Weights of a small GPT-style language model, trained from scratch on English Wikipedia.
Size: 25 layers, width 160, vocabulary 512.
Architecture: LayerNorm before each block, normalized queries and keys.
Training: a variant of SOAP for these matrices, 3272 steps.
Each number is 50 + 15 x the weight over the matrix's rms, rounded and kept within 0 to 99. Layers, rows and columns count from 0.

# up: layer 12 MLP up, 640x160, rms 0.0552, rows 535-577, columns 0-79
# down: layer 12 MLP down (transposed), 640x160, rms 0.055, rows 535-576, columns 0-79
up535:22 43 57 32 29 62 63 60 25 35 39 44 75 57 42 24 47 26 41 55 60 39 58 36 67 64 53 50 50 55 35 36 61 56 62 45 63 65 41 31 68 47 58 51 51 52 40 22 62 59 77 55 75 25 48 46 68 58 75 42 47 43 53 45 45 53 31 64 43 56 73 53 43 54 73 34 62 77 42 48
down535:27 46 48 72 60 29 39 58 62 60 65 57 25 56 71 43 54 67 52 61 72 34 53 39 30 40 40 57 32 48 41 49 53 58 76 56 79 46 29 41 56 40 44 59 47 45 51 36 80 28 59 39 46 47 39 29 45 44 09 57 40 59 44 54 44 39 68 32 47 19 65 45 53 36 42 56 45 40 59 47
up536:44 32 44 73 63 69 64 48 57 41 51 25 60 28 52 69 37 29 41 50 40 41 45 47 30 53 40 43 42 72 27 63 43 50 69 67 67 48 34 55 43 38 55 40 57 48 38 16 55 59 29 54 47 44 55 23 39 72 45 44 52 62 34 42 69 38 40 67 48 55 45 38 77 62 57 18 41 54 70 53
down536:67 43 47 40 36 69 46 28 39 51 54 62 43 48 64 32 32 51 44 70 52 71 21 48 28 81 42 62 49 69 29 50 49 37 57 45 28 47 44 50 50 42 22 56 54 43 40 46 51 19 58 69 61 47 25 47 20 62 37 50 41 46 36 49 67 41 51 62 30 47 82 50 55 42 59 60 49 67 58 50
up537:36 50 41 34 43 34 37 60 70 70 45 47 47 46 43 51 60 60 86 43 74 42 50 69 55 25 56 41 51 34 48 35 72 52 61 27 49 45 55 37 30 50 39 69 64 56 47 64 44 55 33 45 79 29 55 25 77 57 63 65 56 54 36 14 71 48 48 33 90 31 30 39 57 64 30 85 55 80 65 58
down537:51 26 72 31 51 41 29 47 15 53 07 58 58 60 47 57 71 47 61 72 39 40 43 50 79 39 22 49 76 47 67 68 33 42 54 30 62 54 31 61 36 43 68 37 41 66 78 60 39 41 51 44 42 59 53 48 39 58 49 51 37 58 52 07 48 26 43 45 51 66 59 67 45 71 29 54 42 45 48 62
up538:15 60 41 38 30 52 39 54 68 35 33 22 72 08 48 42 53 57 26 74 38 66 37 79 63 07 34 42 57 51 68 62 90 37 48 34 47 41 65 67 62 41 60 28 42 50 43 42 55 45 49 32 43 36 75 61 75 45 59 26 41 56 40 55 75 48 29 44 46 39 43 45 61 50 57 42 71 68 33 38
down538:28 29 41 43 58 68 35 54 56 54 58 50 36 33 75 54 98 58 48 40 49 52 67 19 18 59 54 50 73 59 62 59 54 53 41 33 62 51 49 45 66 33 29 57 54 54 61 51 42 56 62 34 42 56 55 68 48 78 61 49 37 54 61 60 69 41 46 44 76 51 68 64 57 19 38 36 69 54 46 64
up539:13 62 63 57 58 56 82 53 64 33 57 56 61 39 49 43 43 30 42 58 71 56 51 54 11 69 27 40 49 16 51 65 55 53 48 40 19 41 51 72 31 78 89 51 55 66 66 72 59 63 51 27 24 41 59 50 27 50 40 47 35 59 51 67 32 54 57 27 52 64 49 67 71 28 58 53 67 26 38 45
down539:31 83 47 40 35 67 78 63 61 37 22 33 59 37 67 50 76 36 68 32 48 62 67 14 64 63 64 40 64 41 36 36 52 36 29 42 44 51 34 54 68 75 29 63 46 40 46 52 72 61 48 43 39 64 70 55 58 61 44 16 60 59 55 86 77 49 45 32 83 51 61 78 38 54 63 27 80 30 31 59
up540:53 35 49 30 59 50 54 62 43 42 48 68 36 43 68 42 39 34 57 45 37 46 61 67 66 55 53 60 59 53 14 39 44 46 40 73 57 41 28 57 38 24 47 54 54 36 77 36 67 61 73 57 71 52 51 30 36 52 74 26 46 44 45 39 35 35 38 22 54 62 62 47 40 49 48 66 82 42 46 45
down540:73 45 55 45 48 52 44 44 61 48 32 42 69 51 32 54 27 68 47 62 51 36 44 30 47 35 48 42 66 41 34 64 44 50 46 33 58 41 49 35 69 39 83 27 61 61 41 47 47 43 44 28 46 53 57 59 66 56 29 61 51 52 32 56 28 34 85 54 39 51 43 64 64 52 50 63 22 42 58 51
up541:46 49 40 53 67 59 39 40 67 38 11 41 61 14 61 53 55 42 43 45 63 31 54 58 51 42 41 52 57 60 45 23 49 44 57 60 45 40 54 49 60 40 62 71 60 43 66 63 66 62 41 58 47 65 37 41 39 41 44 75 28 49 34 53 49 47 43 33 50 48 39 31 61 39 46 31 26 59 48 20
down541:46 65 61 20 65 63 57 58 42 47 45 34 44 46 65 77 48 43 69 52 68 47 38 39 72 42 54 24 23 60 46 45 39 78 47 53 44 64 51 58 49 47 69 72 49 47 38 45 35 49 24 58 53 44 24 51 59 38 54 48 63 82 35 66 34 67 64 60 35 63 36 51 35 39 46 66 35 60 66 54
up542:64 43 42 09 63 67 60 66 34 03 40 56 51 55 65 66 43 48 44 59 52 65 67 60 97 57 30 47 46 52 46 73 64 52 37 77 46 77 40 21 25 61 50 63 77 42 54 32 70 32 32 44 74 49 59 19 29 52 73 65 38 43 53 44 42 28 39 77 58 52 13 40 68 54 82 63 32 34 56 47
down542:44 45 60 44 57 43 31 55 85 41 92 55 50 41 40 64 48 52 49 56 18 36 54 70 64 53 66 57 71 42 39 38 46 67 69 56 25 51 62 60 44 57 77 43 40 75 42 76 96 28 39 56 56 55 48 47 55 14 48 46 59 33 54 46 23 63 62 33 31 33 33 75 58 69 70 60 44 47 45 42
up543:36 70 80 42 36 68 45 38 53 59 37 33 64 55 14 55 53 29 65 38 38 51 27 49 33 67 30 45 54 76 32 71 39 65 52 73 36 54 73 60 50 51 56 23 41 38 64 32 43 70 30 70 63 61 76 38 42 46 48 45 43 54 34 58 35 34 25 43 47 51 56 25 59 06 73 22 59 58 18 48
down543:50 35 76 52 46 93 41 34 42 63 61 65 30 53 79 45 55 63 51 64 65 51 46 45 45 36 82 48 48 65 41 40 79 42 55 35 49 50 42 91 78 57 63 21 20 89 39 39 36 78 41 44 57 56 50 52 45 59 53 57 84 69 77 52 71 42 08 64 63 48 36 50 56 49 47 39 19 54 68 47
up544:41 20 43 51 45 47 68 72 76 36 66 59 74 46 40 51 87 56 34 47 65 50 81 65 48 76 31 47 45 38 33 35 57 59 55 48 53 43 36 51 58 29 41 66 61 53 76 43 66 69 55 63 66 39 47 70 35 43 53 59 42 30 57 70 33 34 52 63 57 53 61 68 49 30 58 49 66 48 53 50
down544:76 38 49 40 62 49 46 31 72 63 65 83 33 56 45 52 45 61 43 42 68 61 63 64 59 35 51 35 52 12 23 86 58 71 59 50 50 52 57 60 61 52 30 47 29 27 50 49 69 47 42 45 64 61 12 59 25 43 21 42 24 56 27 42 52 68 49 66 38 60 39 03 39 71 56 57 33 75 47 50
up545:56 48 56 85 70 24 18 56 42 69 66 55 56 28 71 67 34 45 50 36 78 22 77 61 36 26 42 37 42 48 56 25 54 33 51 66 44 62 45 57 32 55 32 77 50 53 36 21 47 48 34 71 67 43 23 40 33 37 37 52 65 58 70 41 61 38 47 68 15 71 50 45 27 37 75 43 63 24 65 38
down545:43 86 23 36 78 29 47 57 31 73 38 52 48 00 69 09 33 45 87 57 79 57 52 38 19 33 46 46 49 02 76 62 61 00 84 49 29 47 24 65 45 74 72 59 09 67 50 49 59 66 69 47 46 49 20 19 48 46 19 58 69 47 31 35 51 28 39 33 30 45 59 81 74 47 72 68 50 68 59 14
up546:52 63 70 38 54 57 50 72 20 50 41 44 58 43 40 65 30 49 51 62 63 42 53 41 65 51 42 26 44 63 50 45 54 41 43 51 46 37 18 37 36 58 62 72 55 47 42 65 18 57 64 68 49 23 15 58 51 38 75 58 42 45 72 58 48 56 63 56 68 77 44 44 56 53 60 50 78 43 52 65
down546:45 73 37 50 55 61 49 59 55 45 55 43 36 47 79 54 46 49 33 52 53 94 57 76 62 50 49 38 44 75 60 65 47 40 52 29 41 61 16 49 42 42 35 36 48 56 48 46 41 26 52 44 54 56 59 20 62 54 54 61 64 53 48 37 54 53 72 73 42 24 49 80 62 32 38 58 31 51 61 38
up547:74 54 40 56 43 46 12 34 70 55 61 38 30 61 27 71 63 29 63 38 32 48 68 69 48 49 70 29 52 60 53 53 63 69 54 38 54 76 70 34 71 09 32 44 51 52 44 35 42 47 45 64 53 55 43 61 30 36 49 47 62 60 45 43 38 26 56 75 13 43 46 58 49 67 74 48 48 46 43 45
down547:58 72 44 44 43 45 42 59 60 52 99 82 69 45 63 36 49 39 62 61 55 25 59 31 52 45 52 55 49 49 61 35 56 45 60 46 28 60 58 68 52 56 65 56 69 75 57 78 81 29 63 44 58 55 59 50 69 50 52 54 35 56 54 39 73 42 32 49 41 35 34 58 23 25 69 49 63 49 48 58
up548:24 62 75 51 55 51 64 63 15 27 50 41 45 29 77 57 44 71 58 52 20 33 52 40 28 41 32 65 55 51 38 48 53 59 76 53 36 52 39 42 71 30 64 58 70 37 42 47 72 34 51 49 45 67 55 49 68 29 42 35 46 47 52 47 48 54 50 32 21 48 67 46 75 32 37 61 37 40 51 56
down548:84 47 36 43 28 62 47 76 43 21 22 50 42 39 39 37 56 48 61 56 30 72 59 46 80 38 39 58 28 26 36 49 49 65 68 30 57 27 49 20 44 36 41 51 69 41 31 46 40 23 61 54 55 36 71 37 38 65 46 48 41 44 36 52 29 46 53 58 55 59 43 70 45 43 45 59 46 26 54 31
up549:91 55 55 33 54 40 50 51 49 51 43 56 80 52 43 35 33 39 58 55 31 73 75 39 53 50 66 43 74 54 32 56 46 44 48 55 66 60 44 66 60 71 43 44 94 61 49 51 55 38 60 37 45 43 51 78 46 37 45 69 41 47 31 47 49 66 48 34 27 40 61 40 51 36 39 49 59 55 42 43
down549:37 58 42 29 60 68 57 54 55 58 43 35 40 32 58 68 37 66 74 53 59 83 17 53 65 81 61 66 53 64 63 47 76 35 24 75 58 65 56 72 34 46 04 64 53 34 41 37 62 23 57 54 75 26 59 40 55 49 66 41 41 37 49 59 53 56 37 79 30 36 21 53 45 61 53 40 89 66 57 59
up550:53 58 46 38 50 38 54 14 72 67 67 45 27 53 51 13 45 61 39 41 31 36 25 53 41 51 49 29 43 59 38 69 58 08 36 35 46 60 76 51 31 34 47 92 52 40 46 50 52 64 40 24 47 59 57 33 71 50 69 39 34 62 58 51 16 40 58 64 66 60 47 72 55 47 56 73 29 37 63 47
down550:67 42 93 38 52 73 72 15 27 63 36 37 56 45 54 17 62 30 59 46 47 58 26 19 50 85 36 58 54 50 53 63 44 52 27 50 47 39 37 34 44 49 62 53 38 44 43 36 64 48 59 50 35 12 57 41 51 56 36 25 40 25 49 74 32 30 59 65 69 50 63 34 59 26 59 52 45 63 45 55
up551:33 54 60 59 51 59 72 78 43 47 58 66 46 52 24 29 47 36 60 54 36 52 50 22 49 36 41 58 39 30 53 88 59 46 59 31 50 61 55 45 48 65 61 37 69 49 66 44 28 56 29 73 36 66 32 12 39 59 68 79 47 48 42 55 50 60 64 44 43 47 70 57 61 82 45 69 31 48 25 57
down551:29 44 17 54 22 70 35 59 62 47 41 59 47 66 41 65 43 39 58 24 78 84 26 32 56 37 48 35 46 51 58 48 49 44 71 59 37 19 61 65 60 68 55 30 68 42 50 46 63 22 50 47 80 46 48 37 63 40 68 29 52 64 52 47 65 50 45 44 64 41 46 51 24 50 29 83 58 61 51 39
up552:62 37 46 52 33 63 62 46 67 86 65 39 56 57 58 48 67 47 20 58 12 39 42 65 54 48 76 56 43 54 60 69 45 47 82 50 40 63 48 34 56 36 42 57 86 46 47 39 40 33 52 62 83 61 61 60 46 20 49 61 50 65 59 37 74 24 48 68 48 19 23 51 65 35 58 44 54 65 41 11
down552:32 59 49 35 48 42 46 67 40 32 44 65 79 38 59 68 47 26 42 63 27 39 73 37 64 76 43 49 45 72 61 68 60 21 52 38 55 74 32 20 63 50 39 53 55 49 40 69 60 80 53 60 41 53 35 58 39 39 44 38 41 21 57 38 83 58 39 61 39 27 41 50 37 74 57 70 51 34 65 51
up553:30 65 62 54 73 54 48 70 50 55 75 46 45 63 49 51 42 28 26 53 32 55 91 56 39 49 73 47 47 47 31 52 58 45 53 69 15 24 35 45 30 26 73 47 50 36 48 45 42 53 92 42 49 48 55 52 51 48 59 42 42 52 65 43 48 42 62 58 51 65 65 59 78 45 65 23 30 59 75 58
down553:46 42 48 73 49 63 72 74 77 33 47 56 35 76 46 43 56 40 22 47 44 15 45 34 84 36 37 46 58 29 51 54 59 47 56 66 63 44 56 64 49 61 48 39 81 39 59 53 87 47 46 40 40 27 91 58 67 52 59 59 72 57 25 63 56 51 39 50 26 45 56 63 26 48 41 46 53 52 46 58
up554:37 86 45 37 50 54 44 60 43 45 60 68 70 53 47 52 18 49 61 56 53 52 48 47 50 78 25 51 69 55 41 92 55 52 78 72 52 34 58 53 55 61 54 50 69 64 60 59 28 35 38 72 83 68 68 46 52 66 54 54 51 40 45 36 52 47 47 29 34 14 45 40 46 65 36 46 71 53 48 39
down554:38 34 73 41 56 53 51 53 71 27 36 27 34 37 58 35 58 40 45 36 50 62 53 63 24 38 54 33 59 27 58 50 56 61 16 39 52 29 40 58 34 64 51 36 53 69 48 46 49 46 46 71 78 65 53 42 28 56 74 64 52 39 51 33 58 39 58 47 29 44 54 57 51 34 50 38 34 56 61 39
up555:32 48 70 68 35 47 45 66 26 41 66 64 88 55 67 44 43 37 55 29 29 37 49 48 37 58 54 29 57 49 27 50 47 42 58 55 54 65 46 35 54 51 49 37 48 61 60 53 47 47 31 40 23 40 53 48 28 66 61 51 53 55 26 73 26 66 55 65 75 49 54 65 45 67 66 31 74 29 47 54
down555:61 49 43 64 37 61 40 59 61 40 62 50 70 41 63 66 62 43 40 52 38 60 43 53 42 70 74 27 46 47 36 71 49 87 63 45 35 65 54 36 56 34 46 50 55 57 36 57 56 61 61 44 40 35 57 26 50 62 46 36 42 54 43 36 38 71 17 59 35 53 32 75 66 42 46 16 71 54 61 36
up556:40 39 61 42 43 34 68 43 53 65 57 32 69 44 43 49 34 51 58 42 40 65 59 76 43 56 45 46 50 47 31 51 67 46 65 70 77 33 34 32 67 15 44 65 38 54 86 60 26 45 74 44 50 40 48 33 60 38 55 46 61 38 70 19 72 26 42 53 54 46 75 71 51 61 45 44 57 30 47 43
down556:65 59 38 39 51 50 57 57 24 59 32 51 26 53 35 45 55 53 48 50 67 58 66 58 33 64 39 48 42 20 37 82 47 45 30 49 59 48 53 50 32 25 48 29 55 37 63 62 33 55 28 34 49 32 32 65 39 46 68 58 32 22 55 40 43 51 73 75 41 30 18 30 80 32 45 15 51 54 57 55
up557:60 32 49 67 45 65 47 71 36 38 60 51 43 31 50 53 59 53 50 54 60 53 33 26 46 29 34 45 47 55 53 35 36 38 60 50 41 51 39 19 64 59 76 53 27 21 48 28 45 39 81 55 48 42 48 50 56 42 41 53 55 51 48 56 56 35 39 43 49 69 37 63 72 55 45 50 48 45 57 66
down557:63 52 43 48 52 67 26 58 33 43 54 18 42 84 49 54 67 60 37 37 20 58 42 49 47 74 63 46 41 80 42 27 28 50 42 43 46 38 64 49 47 31 61 70 61 53 47 58 26 81 56 47 47 46 25 52 54 59 56 40 75 51 42 53 75 55 36 55 64 38 64 35 37 60 52 50 60 41 46 44
up558:73 44 77 58 45 55 44 62 37 61 55 59 60 30 63 67 44 53 73 73 47 26 71 74 50 54 32 51 71 72 46 55 58 45 36 66 51 37 42 58 60 59 56 63 51 59 32 26 19 24 39 31 55 45 20 83 75 18 59 45 73 17 56 39 50 60 74 29 54 48 41 17 62 24 44 53 43 26 62 40
down558:49 56 69 44 62 52 41 60 53 69 42 35 39 63 58 33 72 50 50 47 57 52 88 43 64 30 61 84 68 64 41 68 49 62 38 48 58 56 40 32 59 69 54 57 44 54 55 42 29 43 69 80 33 41 40 36 16 80 54 68 61 36 75 45 36 41 31 24 50 55 89 49 25 53 60 48 45 59 79 50
up559:63 65 18 67 77 68 84 75 27 66 52 42 75 40 68 71 57 38 51 63 47 23 51 37 51 84 39 41 56 41 37 53 48 53 52 69 54 52 27 66 68 39 55 68 63 48 58 46 51 56 34 13 20 93 26 58 36 66 57 44 61 64 44 64 67 54 41 35 63 59 37 38 58 07 46 41 39 50 25 06
down559:48 11 77 35 44 57 45 27 47 44 74 52 31 47 54 60 32 91 62 46 70 49 20 42 43 72 69 51 72 40 48 61 37 52 50 43 35 40 55 35 63 42 77 64 46 42 63 86 52 49 40 57 46 72 39 49 30 49 50 23 09 70 18 72 48 38 33 57 44 32 63 47 18 75 29 37 30 41 69 15
up560:57 70 47 51 29 60 17 49 68 51 49 60 36 80 85 40 52 58 45 10 37 47 49 33 81 78 29 12 52 46 35 18 32 36 57 50 24 53 68 41 64 55 53 53 23 45 63 37 82 36 60 66 32 55 38 63 42 68 28 31 52 43 56 49 64 57 49 50 38 31 30 59 55 74 54 54 48 57 26 16
down560:76 24 33 47 34 34 73 52 68 69 55 74 67 72 49 69 72 58 29 76 28 61 22 37 26 64 46 53 54 69 70 38 46 59 31 61 17 31 41 56 12 48 43 41 29 38 63 42 70 74 40 24 61 61 71 38 67 33 69 65 60 60 44 55 46 78 64 51 47 59 50 40 61 38 55 76 70 55 40 27
up561:43 43 28 52 46 66 61 61 45 57 84 42 41 69 27 49 44 44 50 66 36 40 57 61 00 57 47 46 62 29 67 45 59 70 59 36 64 33 15 40 18 53 27 53 49 39 50 37 54 39 47 40 47 58 48 51 49 41 60 52 69 52 53 78 64 32 43 65 52 56 55 60 55 40 62 69 47 29 47 56
down561:47 67 51 62 60 30 51 58 63 50 62 28 81 42 31 29 60 64 35 48 43 59 49 44 30 39 38 18 70 42 51 58 50 36 37 70 42 55 76 45 79 41 37 80 37 39 67 22 67 49 78 60 37 53 23 49 57 58 67 35 61 44 70 22 48 82 75 56 53 36 56 46 55 23 21 56 45 47 50 63
up562:45 66 65 56 27 39 47 56 49 48 40 31 38 38 35 41 22 63 24 38 47 39 47 43 21 45 55 56 49 56 58 37 38 31 33 33 47 52 47 95 75 49 23 51 67 44 38 62 63 34 59 58 49 50 64 55 43 48 68 48 36 53 61 33 32 73 51 53 58 51 60 53 31 51 88 46 46 58 58 49
down562:59 37 53 48 43 61 67 52 62 39 42 55 53 59 39 56 38 40 66 45 26 81 46 34 35 36 56 24 66 58 48 30 50 48 35 43 54 37 31 26 67 68 43 48 58 42 46 79 26 74 53 39 22 47 51 42 51 22 67 28 60 58 55 55 66 57 38 60 56 45 44 48 51 55 67 76 64 47 49 44
up563:17 29 36 34 68 45 42 51 28 19 63 53 68 47 59 14 46 40 80 19 44 72 61 48 52 25 69 37 51 31 47 47 67 54 65 49 33 39 53 69 63 56 21 64 27 63 31 43 36 39 36 68 41 32 47 44 61 51 51 55 63 62 38 35 41 51 46 27 66 43 47 42 32 45 69 58 51 61 26 58
down563:41 60 40 83 79 64 45 54 37 80 17 35 76 37 26 47 81 50 45 56 59 54 51 40 76 73 30 32 59 68 52 27 53 30 54 49 58 42 55 48 13 53 61 31 65 64 48 36 21 57 70 32 59 60 39 39 56 53 53 48 42 30 56 45 40 47 24 75 29 62 67 53 67 58 25 39 27 77 50 42
up564:32 79 50 62 28 77 34 29 66 42 45 53 82 35 21 41 71 42 61 57 25 54 68 37 21 60 44 71 34 48 55 37 45 76 77 45 51 43 45 39 43 41 71 61 49 35 67 55 26 60 47 42 49 71 42 50 43 64 34 51 55 35 65 41 29 30 45 42 61 60 50 30 34 71 73 37 74 46 44 22
down564:59 58 68 37 48 27 22 39 57 28 51 23 44 73 56 52 38 32 40 33 29 44 45 59 51 43 43 35 67 32 77 59 47 49 55 61 49 56 37 67 52 40 41 50 72 37 59 57 34 90 64 62 48 23 41 52 33 51 53 55 85 68 62 70 25 43 78 55 49 68 34 40 21 93 68 50 50 54 49 44
up565:59 52 43 72 56 59 55 39 55 54 31 61 44 45 48 48 27 40 42 50 48 67 57 21 36 82 39 38 37 41 75 44 33 54 80 55 50 33 55 35 47 51 65 56 53 58 62 57 39 43 37 58 46 40 70 56 59 78 21 55 50 70 19 41 66 52 56 57 40 54 42 59 65 34 55 59 67 63 38 58
down565:47 49 39 67 60 54 47 53 38 45 36 35 63 63 59 25 61 49 48 35 36 62 72 49 48 68 52 60 33 61 31 43 49 16 44 63 60 34 74 78 42 53 50 49 70 58 40 40 35 60 59 37 66 59 45 65 87 56 33 42 42 69 54 43 17 45 35 42 48 65 48 60 59 44 35 47 63 76 63 59
up566:50 33 43 69 60 39 75 29 63 51 47 87 40 38 63 65 70 68 56 42 40 44 45 64 43 54 54 31 55 38 25 47 60 54 41 60 27 31 68 93 39 56 41 21 35 71 69 46 65 48 39 62 51 50 35 65 38 24 54 59 58 40 39 21 60 33 56 62 43 16 59 55 56 53 41 43 69 53 62 53
down566:42 37 48 56 61 25 42 69 33 53 69 75 24 48 30 29 73 49 65 55 62 45 70 41 75 37 54 36 54 00 38 41 59 59 64 42 22 26 41 65 65 91 39 48 23 55 55 57 62 45 48 49 57 43 37 60 40 79 64 48 50 70 25 41 56 34 71 60 41 89 78 36 44 46 54 61 73 67 37 47
up567:58 37 47 55 42 33 47 52 25 40 20 35 35 66 64 28 76 56 59 54 58 43 34 62 59 52 69 54 25 70 37 46 48 75 74 77 27 51 43 48 53 69 58 38 49 56 65 56 33 58 71 76 60 55 67 56 44 31 49 69 45 24 39 52 64 81 65 92 73 63 41 41 76 52 41 78 46 35 41 65
down567:63 57 37 41 28 46 23 75 37 48 67 74 21 67 45 23 49 63 47 66 43 51 26 46 18 30 75 47 79 30 37 47 56 46 40 33 45 58 30 58 40 17 57 57 33 51 59 32 37 48 40 35 65 43 39 57 26 39 11 24 61 56 55 72 62 50 42 73 67 56 52 59 18 71 57 50 48 35 70 70
up568:40 66 71 39 21 69 61 50 37 73 36 70 18 31 69 33 53 51 37 45 77 75 44 54 32 41 52 38 50 39 83 63 53 49 47 27 33 36 37 82 32 91 55 37 68 49 59 58 80 23 81 39 44 52 50 49 18 47 39 31 44 55 31 37 81 78 44 50 50 74 55 46 58 72 65 50 59 40 47 68
down568:38 53 44 53 41 41 82 16 27 57 66 63 45 35 43 75 56 41 61 17 37 72 52 52 30 40 47 60 54 48 42 54 57 59 58 35 54 61 45 60 40 67 72 39 53 59 31 57 38 44 17 15 59 57 84 45 95 48 61 59 47 29 42 36 57 46 63 58 55 38 49 54 34 29 41 37 20 53 79 38
up569:39 35 65 58 45 80 50 76 88 15 52 35 31 53 53 51 63 14 50 72 52 61 39 35 48 65 49 32 44 34 58 59 43 34 53 16 53 46 66 55 49 39 59 32 75 46 52 77 59 43 63 64 42 40 50 35 74 49 66 64 69 51 63 38 61 59 42 47 80 35 40 57 60 40 47 36 47 24 33 57
down569:53 56 54 33 60 80 63 57 48 67 56 60 41 71 40 66 31 53 29 59 29 64 10 34 46 71 41 29 59 42 53 69 27 59 67 52 70 46 32 30 49 51 44 55 49 39 51 58 38 29 80 60 65 37 42 62 60 49 60 61 43 53 48 58 73 65 43 37 62 46 29 41 24 62 76 53 68 59 30 76
up570:65 56 48 55 49 39 38 55 55 75 35 41 54 38 38 58 31 52 75 64 27 35 43 51 56 44 47 35 37 59 39 63 51 50 58 66 60 45 50 66 84 24 71 55 48 67 50 46 48 58 61 67 49 19 57 43 45 27 40 46 46 58 42 48 50 63 63 32 52 61 58 32 36 52 46 56 79 59 54 37
down570:51 28 69 54 61 37 43 81 41 75 57 39 56 56 71 69 50 35 56 39 59 59 51 54 25 42 49 27 68 60 45 55 61 72 62 56 59 38 47 31 50 38 58 44 48 43 38 63 41 95 53 29 61 47 47 55 61 39 24 62 80 39 43 60 68 44 80 73 66 59 58 35 68 10 76 44 40 47 72 55
up571:63 45 47 38 74 48 60 38 55 49 22 49 36 40 31 45 28 31 84 77 51 36 48 48 41 66 26 47 50 50 63 58 65 44 39 60 29 40 49 42 68 50 51 59 08 58 58 43 37 32 56 52 58 59 53 61 51 55 51 39 54 49 37 47 66 41 69 76 42 12 81 76 52 33 72 51 62 55 49 65
down571:45 64 50 68 63 51 54 38 56 63 29 24 65 54 49 59 58 46 59 72 34 35 25 73 40 47 56 59 61 39 58 64 40 63 50 52 55 42 48 55 53 52 49 40 43 57 51 61 51 51 49 63 44 54 25 29 56 53 06 53 41 20 33 60 58 52 45 59 08 63 55 62 53 71 50 52 40 48 26 23
up572:63 57 42 62 56 68 38 61 41 54 77 47 45 60 50 61 58 69 45 41 52 58 50 55 38 46 39 15 86 29 61 28 75 50 28 20 67 66 61 60 46 57 69 55 63 50 55 53 29 37 26 18 47 32 32 40 65 44 48 58 24 20 29 54 54 59 82 35 71 62 54 67 61 34 49 83 58 48 32 43
down572:47 60 34 43 38 50 64 72 27 82 39 48 36 57 56 88 66 47 74 48 36 52 51 41 26 41 61 14 53 57 40 33 48 44 53 67 67 77 34 69 31 53 58 22 31 62 17 66 70 56 58 43 27 59 38 45 46 26 48 50 47 57 54 41 79 24 52 28 74 41 44 37 56 70 67 62 30 68 45 45
up573:71 60 60 36 45 46 44 36 43 42 39 16 43 11 55 46 28 55 78 29 58 70 32 71 63 30 67 52 47 31 70 18 33 61 40 60 66 59 30 46 58 41 45 44 64 37 56 60 65 45 59 71 69 29 60 63 53 62 39 48 54 55 58 40 52 46 40 47 46 73 45 26 28 29 64 42 43 39 59 49
down573:51 36 37 45 57 73 54 27 59 43 53 76 41 41 49 39 94 40 41 42 19 45 09 58 30 57 39 60 62 52 45 48 32 25 44 29 34 37 61 72 47 42 40 48 52 36 69 75 70 42 40 30 60 37 19 45 63 52 45 31 37 46 67 62 50 48 59 47 50 45 54 56 31 53 85 53 14 41 55 53
up574:49 61 54 60 68 66 48 65 50 68 74 28 78 45 32 22 32 28 41 61 37 41 55 68 70 61 51 52 49 73 54 49 32 30 76 63 42 40 54 92 53 62 55 52 56 43 63 32 77 54 54 46 49 42 73 43 26 48 42 39 29 62 34 22 45 39 91 55 50 60 49 67 58 73 51 36 43 52 70 62
down574:19 33 12 48 66 55 73 48 40 78 55 26 68 35 39 42 42 38 19 47 61 60 48 49 25 49 57 69 22 51 42 52 65 40 54 31 70 31 69 74 40 45 36 26 44 39 54 49 44 39 23 43 46 65 32 43 00 47 55 46 62 62 52 29 26 38 80 50 59 51 60 43 56 42 29 58 47 44 68 47
up575:44 14 73 45 23 47 49 55 30 31 56 53 39 37 54 84 30 47 51 18 74 66 42 62 04 37 76 40 20 48 89 43 30 86 47 35 68 50 53 31 53 56 56 41 44 70 81 68 51 54 77 58 59 38 70 58 45 70 74 60 46 58 44 71 51 65 51 78 62 31 39 17 26 72 37 30 55 56 36 51
down575:56 53 59 33 40 57 53 39 60 33 26 60 45 55 28 61 47 60 63 48 59 28 54 57 71 33 72 57 31 45 46 43 41 40 48 53 54 47 61 62 66 87 35 34 40 63 57 43 77 10 42 70 63 39 42 25 23 74 44 42 44 29 36 40 38 15 16 66 47 66 34 18 19 36 62 42 54 83 53 50
up576:48 37 46 63 49 63 57 41 66 72 69 56 72 52 49 53 37 35 39 37 51 58 66 54 40 46 49 65 50 63 70 55 41 29 42 26 51 43 35 68 57 36 45 61 66 60 63 48 42 60 56 67 70 46 50 09 56 42 44 57 39 51 32 62 23 24 46 30 39 50 34 25 29 78 86 58 91 77 59 23
down576:70 67 55 46 32 57 78 63 16 56 14 77 51 45 53 42 49 49 39 44 43 60 80 60 60 54 36 79 67 72 43 54 62 20 69 61 51 13 37 64 31 55 18 68 26 48 63 69 29 48 30 15 61 66 87 08 52 65 51 46 48 55 68 37 42 32 52 54 46 49 53 16 56 31 68 69 37 74 56 46
up577:61 54 61 55 65 13 68 47 72 48 38 27 71 60 54 65 59 44 48 58 21 36 55 64 50 54 61 33 53 85 50 61 58 72 58 50 48 37 53 63 32 39 35 64 32 62 44 51 34 44 76 41 51 52 61 31 54 57 50 53 53 37 32 52 46 28 56 32 33 55 27 65 62 58 52 50 25 46 75 33